{"num_attention_heads": 3, "num_key_value_heads": 1, "norm_eps": 1e-05, "bias": "none", "parallel_block": false, "init": "uniform", "init_std_o": 0.0, "init_std_down": 0.0, "learning_rate": 0.00501, "beta1": 0.95, "schedule": "wsd", "batch_tokens": 131072, "doc_mask": true, "train_tokens": 331600000, "max_steps": 2530}
Each number is 200 + 40 x the weight over its row's rms, rounded and kept within 0 to 999. Layers, rows and columns count from 0. The size before them is the row's rms in percent of the matrix's.

# layer 11 MLP down (transposed), 1024x384, rms 0.105, rows 280-285, columns 0-191
099,208,176,143,190,200,130,166,178,233,158,258,189,261,171,192,133,202,138,208,157,167,186,179,203,227,203,186,237,182,151,175,168,192,177,176,240,236,230,159,176,153,191,227,273,184,167,227,194,161,192,176,188,275,197,215,183,203,231,206,214,186,156,202,280,125,166,216,208,269,186,288,213,172,201,140,190,205,200,257,222,183,165,224,104,155,169,317,190,198,207,148,193,260,209,215,169,195,218,222,168,196,243,250,228,181,139,192,246,191,200,171,176,201,136,243,171,206,186,190,140,237,249,211,225,268,144,214,212,175,183,169,156,222,211,225,146,135,179,270,207,133,156,143,164,169,166,191,143,174,149,198,215,174,165,242,221,159,291,249,127,209,177,149,198,165,224,211,175,200,227,211,266,246,170,184,221,29,235,263,146,219,196,210,173,223,198,168,260,188,240,258,308
103,181,152,236,226,135,224,228,245,211,189,272,172,271,229,212,170,194,202,158,169,179,203,205,171,220,165,143,173,206,157,144,249,161,110,160,142,171,172,241,197,221,243,236,203,172,68,213,277,159,258,151,228,203,143,232,137,200,197,219,216,200,178,167,161,256,196,284,160,206,188,112,212,176,132,174,304,203,198,208,98,199,191,234,151,250,122,170,146,186,182,230,206,190,180,166,205,195,226,183,285,166,186,175,240,205,167,178,188,190,226,295,182,183,170,127,146,160,174,155,234,218,171,154,169,143,203,224,256,192,200,185,227,190,192,202,219,141,207,180,133,183,206,155,221,257,233,219,227,193,236,223,155,169,208,196,228,225,239,175,240,155,229,150,154,169,120,228,199,248,209,207,258,174,251,169,186,276,263,189,228,178,167,201,260,199,211,153,246,173,145,193,188
098,256,148,141,196,176,117,243,232,210,167,248,275,245,262,197,224,223,243,266,217,151,278,247,159,189,172,225,141,236,216,192,291,125,190,188,176,235,164,173,186,176,184,133,225,225,188,148,247,164,181,203,268,266,107,203,177,217,266,260,132,206,172,162,173,190,203,228,186,185,221,194,227,208,178,141,200,264,128,202,159,161,209,242,182,162,145,186,159,280,245,255,257,228,183,151,191,228,190,154,198,140,223,184,135,196,184,169,134,200,152,177,189,230,263,226,244,241,182,173,150,179,179,167,224,276,125,218,216,203,241,151,228,283,151,177,207,219,282,226,211,243,198,242,270,230,223,212,184,218,187,230,218,142,199,165,250,215,170,237,219,286,259,215,238,259,172,218,214,212,134,233,128,143,208,176,226,190,201,167,224,173,317,216,230,277,230,216,216,201,256,198,209
099,214,207,257,133,236,113,205,266,141,136,193,142,114,207,159,194,169,223,181,225,168,187,249,242,242,203,256,165,168,257,176,197,189,194,221,170,201,172,196,113,209,241,254,236,275,146,192,160,248,208,254,187,224,152,209,153,121,215,152,263,172,201,155,228,217,259,179,179,237,242,64,178,246,158,284,236,253,173,206,192,148,186,198,164,173,155,207,220,228,164,172,199,229,230,215,212,126,194,203,239,241,247,281,154,242,153,176,146,178,190,194,266,140,260,217,150,219,226,151,197,168,204,251,145,197,267,174,163,226,190,162,186,201,220,172,158,247,157,105,220,118,202,223,145,254,267,181,191,151,183,264,206,242,174,237,235,191,249,212,235,233,168,235,195,215,195,195,202,237,210,187,126,268,197,208,85,224,200,150,245,226,179,274,234,167,159,264,253,174,157,239,139
099,250,237,249,242,165,129,187,246,120,220,198,245,154,285,184,181,158,248,161,120,202,182,164,224,207,205,243,180,187,201,118,133,192,177,182,127,233,181,214,266,242,234,207,170,241,189,273,224,235,158,213,161,167,209,227,229,240,225,207,208,179,241,157,160,203,293,136,196,196,214,186,225,203,181,142,171,209,346,171,197,208,240,208,164,202,235,205,258,185,120,199,222,223,175,187,174,143,238,93,225,190,196,199,124,199,131,244,169,172,180,182,149,205,181,270,259,142,198,195,211,169,193,128,199,276,144,239,140,191,196,242,230,221,216,177,192,228,214,165,233,175,181,225,216,170,199,131,192,183,197,254,138,264,239,222,144,274,222,209,246,183,229,194,295,239,293,205,182,228,154,269,188,204,191,223,227,186,175,174,188,245,184,201,247,227,222,138,241,219,231,278,203
097,164,109,233,116,215,166,237,217,171,215,203,204,186,288,263,179,244,132,188,192,187,176,199,240,258,175,184,257,237,288,294,202,269,130,208,239,226,142,156,184,150,168,116,165,228,255,123,230,210,242,257,276,193,142,157,195,213,226,185,210,160,148,161,251,185,280,189,187,242,224,237,214,234,171,178,246,219,295,177,228,235,180,200,206,206,245,191,129,222,239,148,244,246,155,214,239,181,176,184,198,212,279,260,214,258,171,140,164,204,204,190,230,177,213,211,200,162,200,229,174,250,240,237,185,130,207,236,153,237,244,195,233,92,182,168,155,232,300,182,176,189,229,205,224,249,140,153,220,214,261,291,194,221,222,168,220,232,178,224,225,161,210,269,204,253,133,128,210,207,249,187,214,157,204,168,238,219,217,267,171,335,201,200,111,195,158,278,175,159,237,224,189
# layer 11 MLP gate, 1024x384, rms 0.104, rows 281-286, columns 0-191
104,166,183,187,157,176,131,189,186,242,37,197,224,191,211,237,226,232,203,162,190,173,146,188,135,230,259,177,170,213,193,217,157,208,276,196,204,155,209,173,165,172,252,183,223,145,249,290,186,235,168,256,203,163,280,210,193,234,207,204,244,239,191,133,187,248,236,200,157,213,159,186,155,85,190,193,197,207,153,218,253,193,249,185,194,184,225,261,245,195,166,266,177,246,200,189,199,246,127,229,155,172,175,194,191,242,221,208,175,251,200,159,210,253,155,195,195,137,140,214,266,243,207,139,188,215,151,237,118,136,170,215,194,220,183,177,167,216,161,178,163,258,124,190,212,217,200,175,210,204,232,156,241,202,174,158,187,208,121,230,179,170,233,169,175,164,250,215,245,161,254,188,204,208,230,202,157,176,240,208,216,212,126,222,127,278,202,111,170,160,284,218,128
096,230,183,181,184,138,165,105,219,257,225,182,176,191,232,178,198,224,206,101,251,172,244,151,147,145,247,156,210,225,207,190,233,168,199,106,178,171,189,166,180,196,211,252,182,185,172,234,185,184,230,222,290,235,183,207,181,190,171,131,184,256,143,224,165,210,247,69,204,229,154,156,257,121,250,188,204,245,172,213,143,209,157,167,203,208,167,249,222,179,250,192,236,222,231,199,262,180,211,169,166,145,240,280,201,127,217,198,159,161,254,139,221,242,244,230,162,220,214,258,131,213,177,160,187,182,286,156,188,272,161,124,200,149,172,221,184,215,115,176,216,253,187,168,168,222,236,208,235,104,144,180,238,211,256,123,227,206,184,146,267,221,197,254,146,180,154,191,159,191,175,213,220,209,159,214,217,184,203,202,179,118,219,191,148,203,248,212,177,193,191,140,169
097,144,152,179,167,117,230,253,160,219,170,191,107,137,167,166,203,209,204,193,133,172,252,197,222,206,185,213,204,208,223,157,157,216,250,152,163,252,245,214,183,266,160,198,205,136,184,274,186,240,268,155,186,177,247,189,232,127,181,133,159,268,240,181,162,246,208,185,213,175,178,181,280,195,146,190,212,231,167,240,211,199,177,241,224,258,251,129,267,203,186,151,263,283,218,115,154,167,178,235,173,250,224,149,178,125,174,179,199,196,192,229,264,198,181,204,210,230,159,214,283,242,202,178,134,203,234,196,256,190,177,319,162,155,181,191,219,183,202,134,147,178,220,149,183,191,238,229,154,183,193,219,93,214,150,206,251,204,223,276,226,193,155,188,178,146,160,242,182,157,187,166,225,211,225,305,273,209,164,143,221,184,241,174,256,289,253,249,228,185,206,194,229
097,227,157,132,103,196,301,191,294,273,131,255,222,153,221,138,304,214,187,127,208,146,214,206,215,182,165,201,192,186,167,109,262,153,236,178,137,242,216,177,201,219,160,271,272,247,150,198,188,239,188,231,202,177,160,195,155,193,213,129,129,266,163,223,226,215,180,200,181,213,248,245,215,199,204,189,218,218,270,201,259,238,198,155,170,202,150,247,199,185,179,171,215,237,218,193,181,204,198,226,121,163,209,127,114,182,172,214,178,314,256,179,190,176,223,160,161,246,259,233,196,207,232,197,209,165,246,196,217,165,256,202,226,195,188,191,229,198,182,216,180,227,146,167,193,141,231,260,204,220,201,120,250,204,171,178,96,126,171,221,224,156,261,146,209,210,167,216,153,175,187,230,169,190,183,162,176,169,220,181,179,227,257,191,185,125,145,141,224,226,313,204,296
100,223,188,239,207,158,207,275,122,125,187,214,215,213,174,256,182,214,207,231,200,214,193,162,202,213,132,173,228,277,200,305,274,276,141,203,258,153,184,150,287,248,235,234,154,239,276,171,190,147,262,181,187,241,160,225,211,146,250,127,137,141,152,197,126,189,138,207,256,184,209,231,216,219,150,143,131,193,164,214,147,246,223,120,202,214,186,226,133,177,164,182,147,190,194,212,108,251,185,137,215,202,210,217,273,176,189,183,289,198,214,159,160,198,186,169,206,195,142,242,170,187,234,240,255,237,170,179,211,146,99,190,220,195,151,215,253,131,225,181,189,193,196,176,210,240,194,157,283,227,199,164,193,243,184,213,193,162,184,222,260,228,197,185,186,265,200,170,206,179,145,182,206,253,180,198,233,227,157,215,229,268,245,220,180,198,283,178,225,128,223,209,210
098,158,252,206,214,177,156,190,182,184,176,148,151,214,217,221,277,269,164,234,207,204,211,245,185,178,224,144,210,299,145,196,234,307,167,211,149,201,220,113,165,237,247,192,188,216,229,193,202,151,152,150,175,181,275,109,200,241,266,108,213,204,172,244,190,217,190,202,174,235,168,102,189,242,215,239,165,247,195,219,154,191,255,128,212,222,187,163,195,182,146,241,208,203,190,250,117,188,112,203,212,242,222,146,262,203,213,190,193,171,225,196,150,168,156,208,161,197,188,188,244,239,181,183,271,246,207,252,228,158,202,286,170,195,199,207,222,172,217,125,208,225,103,186,255,196,210,230,202,198,201,199,173,220,238,204,221,255,228,228,238,162,195,249,217,185,208,250,197,236,245,216,186,171,201,167,212,180,154,182,157,202,207,218,200,172,181,175,227,293,237,176,147
# layer 11 MLP up, 1024x384, rms 0.108, rows 281-285, columns 0-191
101,213,217,198,227,232,178,189,213,218,107,230,194,257,234,220,184,155,201,175,194,133,179,184,206,174,203,218,296,231,243,222,109,147,224,300,172,247,205,250,269,220,223,165,193,180,252,238,178,245,217,204,176,216,198,227,247,162,152,208,213,257,256,152,208,157,207,244,238,179,167,191,240,217,189,279,137,164,124,199,199,172,100,196,192,143,194,242,273,165,156,133,244,232,218,97,171,204,214,271,194,174,154,184,202,219,195,219,233,96,192,174,192,180,158,244,219,230,185,197,181,171,139,175,180,241,267,204,151,287,192,220,241,198,230,300,208,189,254,182,222,177,207,272,161,172,226,193,210,228,156,190,194,193,224,206,229,221,221,244,159,212,230,227,211,268,329,143,295,211,272,256,154,175,214,184,185,209,197,166,196,196,118,167,175,175,212,216,190,212,255,169,237
098,178,211,190,175,225,217,150,262,216,249,264,187,243,213,298,206,131,216,224,216,156,179,180,313,234,120,195,190,208,133,245,117,241,236,230,241,245,147,203,223,182,246,203,146,136,197,214,205,138,152,163,181,188,163,279,165,247,152,218,233,138,245,188,151,185,154,180,231,238,201,198,143,199,203,202,239,236,143,215,214,184,234,209,207,214,190,179,161,154,183,228,199,218,211,209,195,240,136,209,201,195,168,246,258,191,218,229,172,219,224,250,224,161,196,243,242,270,215,209,216,190,188,158,184,161,225,157,213,129,228,194,224,181,220,231,145,274,167,186,183,228,157,183,188,182,154,214,208,246,142,226,222,192,168,134,190,121,212,272,222,204,236,139,150,232,242,192,136,174,303,236,243,254,262,240,194,144,257,134,174,156,148,160,137,123,126,229,164,226,234,135,222
100,150,178,182,224,130,230,150,196,216,228,294,192,204,200,219,253,199,149,180,132,202,191,165,242,178,202,173,163,260,273,178,166,200,97,189,220,148,222,245,201,106,238,210,191,232,248,206,210,206,185,182,105,220,249,228,218,247,217,213,198,124,227,122,191,230,180,186,193,188,253,183,151,184,222,238,230,150,230,253,231,199,176,210,192,226,259,188,123,226,252,251,182,215,192,211,255,185,183,204,171,230,243,249,121,167,194,208,280,226,184,176,170,167,279,224,215,244,170,211,196,268,170,179,173,206,173,214,243,220,171,230,226,116,173,156,142,247,193,262,157,209,192,192,153,154,174,226,183,187,158,170,256,256,132,184,182,158,178,200,177,174,219,288,184,145,204,186,238,210,134,197,218,158,167,315,226,166,171,276,248,228,213,204,235,157,223,202,132,204,116,197,211
100,187,223,244,219,261,206,205,220,140,226,227,215,230,241,243,142,210,189,183,194,176,230,242,224,164,245,183,152,208,157,181,253,174,90,142,153,203,262,185,196,224,209,215,198,189,181,198,167,188,229,127,91,179,231,198,206,299,296,285,175,145,227,290,197,247,190,103,173,209,180,132,206,192,171,111,194,200,220,210,196,252,128,198,174,112,260,205,210,222,207,134,247,192,167,299,227,230,207,226,169,160,214,212,125,232,163,143,212,156,225,194,185,213,185,253,228,161,196,132,179,238,187,186,171,216,195,201,253,169,203,158,160,217,143,209,221,170,202,227,245,192,185,234,233,181,172,185,161,204,144,209,131,173,169,179,275,264,281,164,182,195,250,155,175,216,174,195,158,224,213,177,152,173,161,153,155,217,250,184,191,240,207,181,247,173,157,259,228,269,273,254,242
095,181,206,103,199,260,236,126,192,196,141,188,224,216,285,118,136,129,217,192,195,212,154,237,243,221,236,243,200,190,174,130,220,179,233,181,161,211,227,209,103,150,222,241,255,199,156,195,208,241,201,199,169,111,172,158,161,241,194,199,276,206,222,204,203,188,223,198,225,178,230,193,250,201,159,233,215,253,264,190,231,143,241,251,207,153,196,217,274,222,183,184,213,230,198,231,241,276,203,265,196,215,229,113,137,232,193,231,163,229,163,296,185,213,247,177,212,193,187,219,217,173,161,142,172,214,172,268,175,240,189,162,225,192,217,237,203,211,187,147,225,223,176,178,207,166,235,263,146,240,251,249,223,211,224,239,135,249,226,211,228,248,291,236,182,151,197,184,202,211,209,232,200,167,164,169,174,140,213,165,161,175,179,206,176,251,178,219,222,228,175,251,156